From a checkpoint of a small transformer trained on Wikipedia: vocabulary 8192.
Each number is 128 + 24 x the weight over the matrix's rms, rounded and kept within 0 to 255. Layers, rows and columns count from 0.

# layer 2 MLP down (transposed), 2048x768, rms 0.07, rows 1647-1649, columns 384-575
[[107 111 141 139 141 122 116 173 131  94  81 126 138 140 111 148 148 149 119 119 127  56 132 148 158 144 119 138 170 130 106 129 134 126 131 162 163 155 124 160 131 110 131 158 131 156 125 109 173 121 137 108 137 141 155 132 139 122 139 120 122 143 152 116 147 170 120 111  78 153 140 109 116 114 177 110 116 106 131 138 135 147 102  94 129 106 151 109 115  79 116 117 117 145 130 151  99 117  90 107 130 111 163 105 114 147 132 177 113 132 120 129 118 108 144 177 142 107 118 141  80  71 151 118 153 148 138  87 151 123 117 140 123  99 109 126 135 167 144 127 139 171 125 182 119 129 122 124 148 161 128 126 124 106 159  84 121 149  95 134 144 111 141 119 153 131 116 136 125 125 158  95 106 120 105 108 139 135 140 137 151 118 149 103 164 103 149 167 140 120 103 104]
 [ 87 119 118 153 135 110  70 108 102 153 133 123 102 154 136 127 121 112 121 103  90 119 137 114 133 137 137  94 108 160 162 122 141 118 110 113  91 105 145 131 116 119 135 116 115 184 137 103  98 122 144 158 118 186 101 158 134 118 146 100 111 119 111  96 145 141 163 163 125  91 139 139 131 116 162 115 137 111 202 113 122 148 147 152 104 132 147 114 118 138 114 123  67 117 116 126 140 116 106 153 144 116 126  81 135  95 131 164 117 113 127 138 107 104 103  75 145 136 119 121  96 122  97 157 146 154 155 141 112 143 167 138 149 141 102 118 121 135  94 109 111  99 118 177 134  72 135 116 113 148 118 105 138 114 133 109 114 141 139 112 143 132 119 116 150 121 129 135 140 122 157  99 196 116 111 148 125  94  79 134 153 117 139  96 111 173 130 132  84 101 150 139]
 [120 136 159 133 107 136 135 195 138 137 108 104 127 131 121 126 144 145 112 112 130 144 139 112 148 138 120 149 203 107 176 148 132 132 118 120 112 136 136 116 136 106 137 131 143  93 139 119  83 127 100 134 122 159 119 124 138 116 133 120 144 115 133 125 140 149 112 104 135 124 180 108 129 126 117 113 135 127 110 148 166 162  97 164 144 129 144 157 110 141 118 125 140 149 142 109 129 118 100 112 125 114 124 127 132 125 153  95 104 108 108 121 114 121 128 148 148 101 157 123 112  93 139  85 117 139 145  72  99  89 121  80 138 147  65 120 174 103 119 100 136 119 167 100 136 128 100 136 131 135 128 139 178 121 145 124 148 113 145  99 137 143 127 110 149 136 126 151 117  94 147 118  98 131 130 120 141 102 158 131 116 149 120 124 123 139 112 139 107 102 102 103]]
# layer 2 MLP gate, 2048x768, rms 0.0598, rows 1648-1650, columns 384-575
[[124 136 120 119  99 170  94 115 115 125  97 150 142 108 145 126 158 126 111 170 126 137 137 122 138 119 126 125 128 156 139 192 126 153 117 137 122 130 124 142 109  94 102 104 146 175 124 125 120 115 107 104 126 165 132 138 122  87 113 125 154 138  75  94 135 152  91 135 106 125 165 134  96 150  79 151 130  91 128 175 147 109 101 132 161 117 157  96 131 166 100 175 120 113 120 133 162 160 172 123 152 133 130 124 106 158 113 140  88 124 129 110 107 131  99 111 123 160 133 144 146  91 164 153 114 127 124 116 110 108 139 136 102 167 138  95 110 122 121 124  78  97 133 152 123 119 156 169 106 128 140 157 108 140 143 138 112  94 107  82 120 149 131 115 109 163 128 160 160 101 138 142 136 157 122 148 115 106 123 106 145 119 149 120 116 127 107 130 105 179 123  74]
 [ 91 148 151 128 138 171 129 140 122 125 111 153 110  95 141 131 112 139 138 114 152 119 159 139 129 108 110 151  94 117 146 125 107  86 109  75 174 113 135 158 121  99  95  91 118 153 120 162 122 111 140 112 131  92 164 132 124 112 146 152 138 104 163 146 160 107  97 154 123 134 138 158 167 133 123 145  78 117 137 138 113 168 155 114 102 124 108 126 150 109 145 129 101 110 124 118 138 130 120  97 115 131 174 110 147  96 156 106 137 152 142 134 143 122 117 145 121 125 152 174 110 135 126 138 141 115 100 132 122 125 121 104 144  91 118 139  98 104 147 107 113 148 108  94 156 137  92 114 149  92 143 148 118 126 132 134  87 148 124 147 124 113 114 119 159 137  97 106 136 163 175 117  79 172 101 147 131 144  99 141 123 144 151 129  40 126 141 148 130  92 204 112]
 [141 110 104 143 122 103 159 139 142 106 124 142  82 138 132 156  90 114 144 165  93 143 112 137  87 155  83 164 120 142 142  96 171 112  66  73 161 178 161 139 117 104 154 142 125 120 125 103 150 135  95 121 105 121 105 102 157 118 148 105  52 150 133 161 109 113 114 125 103 126 111 120  93 144 163 172 179 133 133 136 152 149 100  88 156 109 112 135 114 117  63 101 153  95 137 103 175  91 128 106 118 130 126 106 110  94 178 158 112  88  99  82 129 115 108 120 128 160 132 150 130 131 118 132 120 124 161  84 132 143 116 112 124 136  96 145 130 151 155 157 124 160 139 159 137 132 156 106  72 111 123 174 116 128 145 101  91  94  82  90 161 119 110 166 147 103 125 121 115 109 129 140 146 117 152 161  96 110 127  88 115 183 153  89  61 104 189 112  94 155  96  95]]
# layer 2 MLP up, 2048x768, rms 0.0609, rows 1648-1649, columns 384-575
[[144 130 101 114  86 139  78 122 123 167 166  99 121 114  91 155 103  97 108 166 106 147 101  78  95 111 152 130 141 119 126  94 145 181 123 128 120 131 104 184 129 142 133 121  69 151 130 133 115 120 147  97 162 159  98 139 137 115 132 153 146 139 125  96 125 117 143 164 126 106 109 116 136 106 126 125 149  79 148 124 138 158 102 130 138 134  93 143  90 129  93 145  94  66 139  91 122 154 127 117 146 137 104 130 156 112 153 133 146 120 162 120 125 147 122 147 114 115 126 114 135 126 100 116 102 127 138 135 156 117 113  86 124 135 138 127 141 121 126 136 113 133  97 134 126 127 160 151 132  89 127  95 161 154 164 120 109 159 106  95 115 116 124 158 105 167 112 108 132 125  99 106 152 132 138 123 161 135 130 160 101 139 139  98 169 104 162 123 111 156 146 127]
 [119 147 133 158 175 126  94 167 129  85 187 129 148 130 154 106 172 119 109 140 186  99 102 151 162 130 122 138 148  92 176 146 123 116 137 138 122  99 113 102 101 115 142 121 112 162 111 141 133 115 113 129  78 144 132 133 142  93 110 118 151 114 122 124 173 123  81 200 141 120 135 109 118 150 170 162 127 164 112 151 119 118 145 113 163 150 154 106 123 126 133 146 137 115  90 124 149 184 109 132  72 124  77 124  92 131 111  79 161 145 117 146 129 157 147 153 171 134 116 104 145 141 143 165 112 116 131 136 103  96 124 128 100 154 130 109 112 135 114 132 117 103 144 140  86 124 127 139 149 139 129 120 149 114 115 136  92  97 114 150 114 122 100 122 110 122  80 134 146 123 126 104 148 144  94 133 144 106 132  92 144  91 150 121 122 131 153 143 115 155 168  92]]